From a checkpoint of a small transformer trained on Wikipedia: MLP 512 GELU, biases.
Each number is 200 + 40 x the weight over its row's rms, rounded and kept within 0 to 999. Layers, rows and columns count from 0. The size before them is the row's rms in percent of the matrix's.

# layer 5 attention key, 128x128, rms 0.082, rows 109-121, columns 0-127
099,154,203,175,139,207,199,165,222,178,165,240,222,248,182,195,234,209,181,220,224,166,181,245,197,198,248,177,229,232,285,198,183,213,262,207,104,229,185,181,232,267,206,172,212,140,211,167,231,245,244,220,211,219,253,191,184,169,158,180,243,156,195,259,225,235,232,103,188,152,195,184,194,231,240,199,185,259,268,195,310,149,118,237,230,184,228,229,181,193,206,166,218,169,178,247,121,219,98,250,218,179,133,211,276,159,179,186,214,182,180,232,225,170,200,197,113,93,147,122,254,205,190,218,203,175,209,168,202
106,206,296,219,176,219,219,211,285,168,191,268,168,172,165,187,186,132,184,190,153,178,229,184,227,187,195,130,274,241,269,228,288,186,188,249,223,192,178,170,195,192,218,209,233,190,234,171,215,173,214,199,256,199,148,150,202,280,226,203,221,188,199,195,100,298,220,168,237,286,256,182,150,151,177,144,185,210,193,141,152,146,239,260,256,241,160,208,250,155,207,282,147,199,145,198,182,160,215,189,211,131,188,170,227,225,97,224,217,234,204,220,205,214,203,202,164,253,179,147,166,209,207,169,217,152,220,184,160
101,194,154,185,152,241,231,186,217,213,239,181,133,342,199,218,249,189,214,170,139,178,232,159,229,188,196,161,191,232,233,217,212,131,193,272,127,143,174,226,213,221,170,232,234,279,167,235,130,189,145,176,168,254,230,150,251,210,110,179,207,172,223,220,193,240,208,223,173,240,206,164,241,209,230,139,170,214,129,243,219,178,226,194,175,196,162,221,234,173,151,222,244,198,205,168,185,201,239,182,224,185,224,208,226,295,187,192,212,170,132,146,294,211,266,197,230,193,170,209,162,205,191,118,93,260,212,215,199
099,205,198,151,262,137,167,294,223,268,204,180,202,188,197,201,214,189,207,234,192,248,212,183,288,213,129,250,161,247,193,227,210,309,218,243,176,160,241,202,119,200,208,185,199,203,190,190,163,209,228,227,133,191,206,241,200,257,86,168,293,182,170,204,242,233,222,187,227,111,243,230,267,157,175,203,160,201,216,236,199,240,238,202,229,184,173,150,254,201,203,173,160,248,210,183,177,171,196,89,143,276,234,210,218,245,192,199,182,119,212,180,184,171,181,171,187,250,237,200,185,195,209,176,189,189,114,253,231
101,164,168,173,200,163,131,165,255,227,220,188,142,257,231,254,182,226,215,216,248,229,170,197,206,177,210,123,266,209,195,200,168,179,192,168,121,197,191,229,190,211,151,152,225,187,159,166,247,246,211,208,173,253,175,288,219,276,151,203,279,201,181,193,176,190,205,149,158,196,246,237,125,259,260,244,219,209,210,183,82,182,228,259,228,211,154,236,177,190,164,193,234,266,211,227,157,183,158,219,272,231,270,157,175,180,213,114,240,155,207,208,237,167,224,147,173,259,251,210,184,187,132,126,196,183,240,192,258
098,161,220,210,121,249,265,205,243,181,175,126,232,254,191,215,225,299,213,171,193,149,264,155,131,212,201,242,212,160,129,206,191,266,236,188,132,224,197,237,230,223,231,143,234,165,187,171,249,210,187,106,212,218,163,195,195,222,234,231,211,197,199,206,182,162,220,158,197,197,268,194,196,243,255,158,162,229,164,226,151,178,176,258,250,169,201,148,115,240,154,217,191,220,150,129,226,227,229,250,263,135,155,190,118,179,216,166,196,188,148,232,195,215,194,161,235,274,233,189,197,191,151,237,238,107,202,166,158
115,190,319,189,91,221,263,232,224,197,195,205,227,236,146,198,199,150,212,187,161,175,217,217,166,202,232,225,199,157,218,220,184,159,299,199,240,169,185,199,264,269,237,115,165,125,226,203,195,214,206,202,255,209,183,153,214,156,91,196,222,214,192,272,182,201,206,178,173,171,163,167,227,219,192,218,257,203,193,156,188,187,137,177,226,262,175,189,215,182,206,268,216,235,136,215,194,217,190,205,197,219,169,264,264,145,184,115,214,269,174,225,205,148,170,181,193,92,183,133,177,216,262,216,176,223,227,185,133
104,190,244,191,211,211,183,236,187,180,174,179,198,174,123,189,185,173,174,205,256,205,264,219,173,197,245,211,139,118,124,180,141,174,260,209,206,220,222,247,232,193,204,139,142,207,277,206,226,208,245,229,246,246,169,267,250,106,240,224,209,254,214,206,192,133,190,174,318,240,174,150,207,268,224,174,217,188,213,180,205,161,197,146,224,108,259,192,151,158,245,175,138,210,158,201,196,207,217,171,209,231,238,155,108,205,191,129,219,186,174,204,210,241,167,165,206,92,227,204,196,186,172,175,265,198,265,218,225
113,161,315,232,166,165,206,215,169,223,204,196,267,188,162,173,187,191,173,183,199,114,202,228,182,262,220,199,190,155,157,276,242,221,189,192,278,235,247,174,185,272,215,192,174,192,232,231,202,192,145,155,238,234,205,211,217,244,171,210,287,216,171,158,177,205,251,237,235,210,169,255,151,199,164,162,258,204,198,198,127,246,296,192,140,153,246,141,160,267,278,145,175,178,218,167,186,177,202,233,190,181,238,152,240,152,123,237,157,232,261,186,179,222,138,268,188,205,165,276,197,167,174,147,167,206,195,164,190
099,142,238,191,182,190,244,208,190,229,222,237,170,227,199,220,207,166,192,229,181,163,186,225,217,259,268,124,251,216,173,198,196,145,314,245,150,208,150,168,212,208,171,272,219,273,147,212,197,227,190,131,69,168,235,129,178,286,199,178,176,194,192,251,159,199,213,184,180,227,183,181,241,107,152,171,248,241,256,197,255,166,222,216,160,227,184,177,237,91,202,234,240,271,269,209,185,241,147,262,252,218,236,203,178,224,231,234,253,229,217,156,179,222,203,209,154,174,205,180,177,184,189,167,175,210,153,216,191
105,145,251,243,231,227,195,223,189,137,188,171,149,115,282,176,164,241,219,262,287,225,283,230,184,225,171,192,109,168,178,200,194,214,211,282,174,159,223,193,176,197,203,124,223,283,261,227,176,203,219,174,225,201,194,150,210,177,166,205,243,210,139,250,179,150,187,200,246,252,208,123,159,213,191,218,172,224,182,193,220,234,216,163,174,221,220,196,174,230,246,243,215,85,223,175,197,134,205,215,199,256,245,168,180,237,134,179,132,190,212,170,209,256,214,145,219,204,245,209,132,160,130,205,247,209,243,219,265
100,215,207,187,183,173,176,217,144,253,189,186,160,156,170,153,180,165,177,201,218,277,198,224,209,155,234,90,228,217,128,174,173,101,175,255,255,196,252,185,170,125,205,206,174,202,217,223,201,201,220,266,144,240,214,276,211,175,183,222,210,237,191,218,240,191,151,213,223,144,193,232,172,159,204,187,232,225,257,187,172,159,253,157,163,222,142,253,137,148,177,271,187,175,193,242,233,215,234,266,197,245,254,271,229,286,209,155,249,202,271,143,207,178,235,215,201,130,220,232,180,190,265,105,233,199,144,209,215
106,202,243,158,211,149,185,198,212,145,138,152,141,272,235,222,156,199,173,197,226,177,192,210,178,296,240,226,228,206,227,187,213,258,235,186,159,163,246,237,206,191,282,152,234,220,174,193,187,219,185,172,234,203,197,204,143,206,263,213,237,159,207,253,188,185,219,208,298,129,219,150,236,191,208,198,208,298,272,188,192,199,270,274,260,160,268,151,201,155,179,219,166,218,278,202,229,204,108,193,203,165,128,157,191,197,196,229,173,134,243,213,182,256,170,143,222,201,149,105,219,125,197,216,210,153,196,200,213
# layer 5 attention query, 128x128, rms 0.0825, rows 110-122, columns 0-127
105,183,209,249,284,206,221,198,197,199,190,124,151,202,247,178,193,246,211,201,168,197,155,206,126,177,130,179,117,169,158,266,185,218,169,249,177,201,194,203,168,215,163,229,291,275,189,212,241,275,170,191,207,238,252,285,240,185,198,200,167,175,198,135,229,231,133,154,226,276,227,168,124,153,201,166,186,203,248,247,211,224,194,193,161,129,169,281,185,177,169,108,240,163,144,191,193,202,232,152,194,212,225,239,189,155,222,157,171,93,175,204,267,207,210,243,234,234,197,215,222,273,202,186,233,225,235,199,186
102,172,173,249,234,218,250,161,152,177,212,197,214,136,189,144,191,196,285,230,196,149,166,196,178,129,190,184,197,248,215,207,257,139,225,257,269,139,173,225,251,234,172,125,188,178,179,187,180,142,266,199,230,227,285,193,212,159,308,222,160,192,230,223,225,164,137,188,209,193,228,282,185,188,190,242,232,186,236,159,199,202,178,151,248,178,235,226,206,199,253,261,221,74,186,157,193,203,176,246,102,156,218,231,204,157,227,135,230,239,189,169,218,210,181,227,158,140,223,256,251,252,239,188,183,215,185,226,235
100,234,130,221,183,209,171,178,214,222,220,207,216,198,185,242,131,227,175,184,214,195,180,201,253,182,191,207,144,185,202,206,265,205,187,149,200,240,198,205,222,165,191,193,238,146,176,212,193,159,185,127,203,180,195,185,148,220,304,198,311,267,151,183,174,272,160,238,192,201,237,257,200,249,227,254,202,212,105,159,170,183,220,248,212,158,256,228,149,122,189,159,258,168,295,207,183,158,187,207,121,224,204,263,247,233,206,151,264,264,146,141,212,203,164,151,257,255,230,247,156,174,142,181,226,231,258,178,185
102,106,168,294,156,196,208,231,200,223,173,213,232,185,100,256,220,184,173,198,168,219,181,203,261,204,184,182,170,242,225,164,225,195,189,214,264,123,185,197,268,277,152,225,196,181,237,210,205,202,206,241,236,157,252,125,154,166,183,203,234,259,186,184,199,164,121,298,187,238,192,201,224,213,163,138,238,204,238,190,243,164,213,171,165,186,221,250,249,141,226,110,206,284,230,195,142,241,245,232,234,191,255,206,99,185,204,236,234,159,185,192,218,212,163,149,291,184,233,162,195,196,181,196,208,203,155,180,244
098,155,240,186,284,139,183,199,160,204,236,158,152,242,226,271,208,199,228,199,149,220,149,184,225,183,201,144,281,147,228,205,211,141,193,229,243,125,195,187,215,148,194,196,205,201,218,277,155,246,192,252,171,145,242,174,171,272,188,202,229,183,237,211,198,252,197,256,261,180,246,189,164,194,230,167,199,177,261,208,207,204,240,129,117,153,196,264,191,181,226,259,182,214,196,206,232,168,211,268,257,161,201,198,203,194,192,238,236,205,269,218,285,197,174,240,181,85,151,205,249,141,195,142,159,250,169,157,130
109,221,199,211,252,233,211,171,124,197,211,181,162,144,242,178,193,251,216,251,205,165,187,171,147,290,236,165,128,220,177,249,229,194,189,195,178,116,173,175,187,143,215,201,233,231,92,162,156,201,251,226,214,201,231,144,206,230,201,178,162,201,153,114,261,196,205,279,186,183,225,242,205,186,262,201,198,199,209,300,265,200,240,159,177,267,206,152,208,253,198,221,172,254,148,206,233,232,192,150,199,252,165,295,183,215,217,148,187,220,137,289,216,195,256,253,193,254,164,165,256,146,189,191,197,216,164,171,199
103,173,275,233,191,143,78,204,176,194,166,217,146,240,193,208,152,172,205,256,190,190,143,148,140,218,207,199,276,238,250,200,242,215,178,175,186,182,173,173,214,85,208,238,213,200,208,227,227,248,199,216,210,197,160,178,189,246,233,231,80,134,169,197,194,165,215,254,150,252,188,189,228,234,217,189,238,164,148,192,165,224,279,152,232,275,120,168,226,171,230,250,245,178,154,229,208,224,179,183,226,219,186,240,200,198,160,183,222,256,270,211,257,233,260,193,229,126,215,134,214,149,237,214,208,235,156,157,169
114,188,193,185,173,183,161,170,223,172,186,200,136,197,231,159,192,200,132,228,310,190,168,154,235,229,247,218,198,176,258,202,162,174,204,310,195,160,212,203,172,190,172,279,244,272,284,289,186,162,175,200,225,198,191,225,152,221,169,210,161,252,201,178,191,252,220,184,243,187,194,207,181,165,258,174,147,258,228,166,189,148,191,183,181,250,148,182,176,171,222,169,200,195,177,103,234,158,212,144,228,206,272,195,236,219,286,239,228,214,132,247,251,115,242,208,270,254,179,217,206,202,204,249,109,155,207,183,201
098,177,200,196,213,224,257,101,169,240,259,185,229,183,191,197,227,240,124,163,203,221,247,239,207,200,197,199,212,214,224,231,168,202,131,144,288,142,235,137,234,275,127,172,202,159,131,202,182,204,262,223,233,214,235,253,214,147,176,213,172,156,180,155,145,119,158,182,222,204,239,228,209,254,194,213,210,140,247,113,189,200,281,158,215,191,200,169,211,166,173,242,196,141,135,161,218,222,261,151,169,146,184,280,176,207,207,228,118,192,192,242,178,201,228,207,267,214,176,262,234,233,141,208,214,201,201,244,267
108,242,219,217,208,184,188,229,188,172,155,227,164,231,162,189,216,155,216,202,205,210,155,194,135,143,194,231,279,219,212,170,215,175,170,208,243,155,182,97,173,138,225,241,315,234,257,208,226,271,263,193,223,174,206,171,182,215,266,179,179,211,192,123,199,237,192,120,174,235,192,224,319,201,251,211,200,209,180,159,125,204,279,209,198,202,186,183,158,133,220,135,225,169,173,230,302,224,168,188,229,139,175,168,143,189,256,238,282,206,204,118,167,220,218,191,210,126,173,213,187,223,232,224,194,209,165,193,192
101,188,186,219,198,114,236,105,210,206,196,187,243,245,121,164,214,278,189,175,255,199,248,220,184,259,202,197,174,239,152,182,201,223,160,150,225,268,196,194,229,173,210,247,172,221,199,148,198,156,172,161,260,163,148,180,241,158,221,287,95,176,133,197,197,175,205,228,128,266,139,148,204,181,217,220,142,170,173,212,228,142,243,238,290,237,244,185,195,167,164,145,232,167,194,223,218,193,260,182,93,210,152,176,269,131,233,188,216,205,181,230,192,230,175,183,251,188,258,175,170,223,169,217,215,226,199,240,195
107,235,220,134,215,238,138,211,197,243,180,222,160,191,138,253,179,220,183,193,171,186,171,193,238,174,188,154,175,166,193,228,234,203,231,257,197,167,230,187,192,128,194,213,149,192,195,222,244,232,265,235,228,180,152,185,195,240,254,149,175,230,234,174,141,267,180,169,221,189,297,198,213,219,111,171,233,92,199,136,139,234,240,127,157,155,195,285,192,245,200,225,221,151,134,164,234,201,218,216,152,219,178,123,203,272,286,238,217,197,248,257,221,223,201,198,207,222,194,220,197,193,188,193,337,201,170,207,160
110,204,199,227,145,163,233,151,228,216,217,236,213,177,190,149,148,161,181,218,209,165,177,216,211,184,212,263,248,175,207,242,206,191,237,213,161,292,244,233,242,251,180,231,192,251,156,176,226,186,135,218,232,154,218,220,212,146,175,183,235,131,219,298,203,203,237,173,256,274,163,159,172,170,142,204,183,187,129,149,192,238,142,148,167,161,220,236,170,133,196,254,185,177,237,139,175,211,216,99,221,120,210,191,211,118,190,188,214,266,256,230,280,178,227,226,281,188,182,176,168,228,252,232,268,142,229,152,182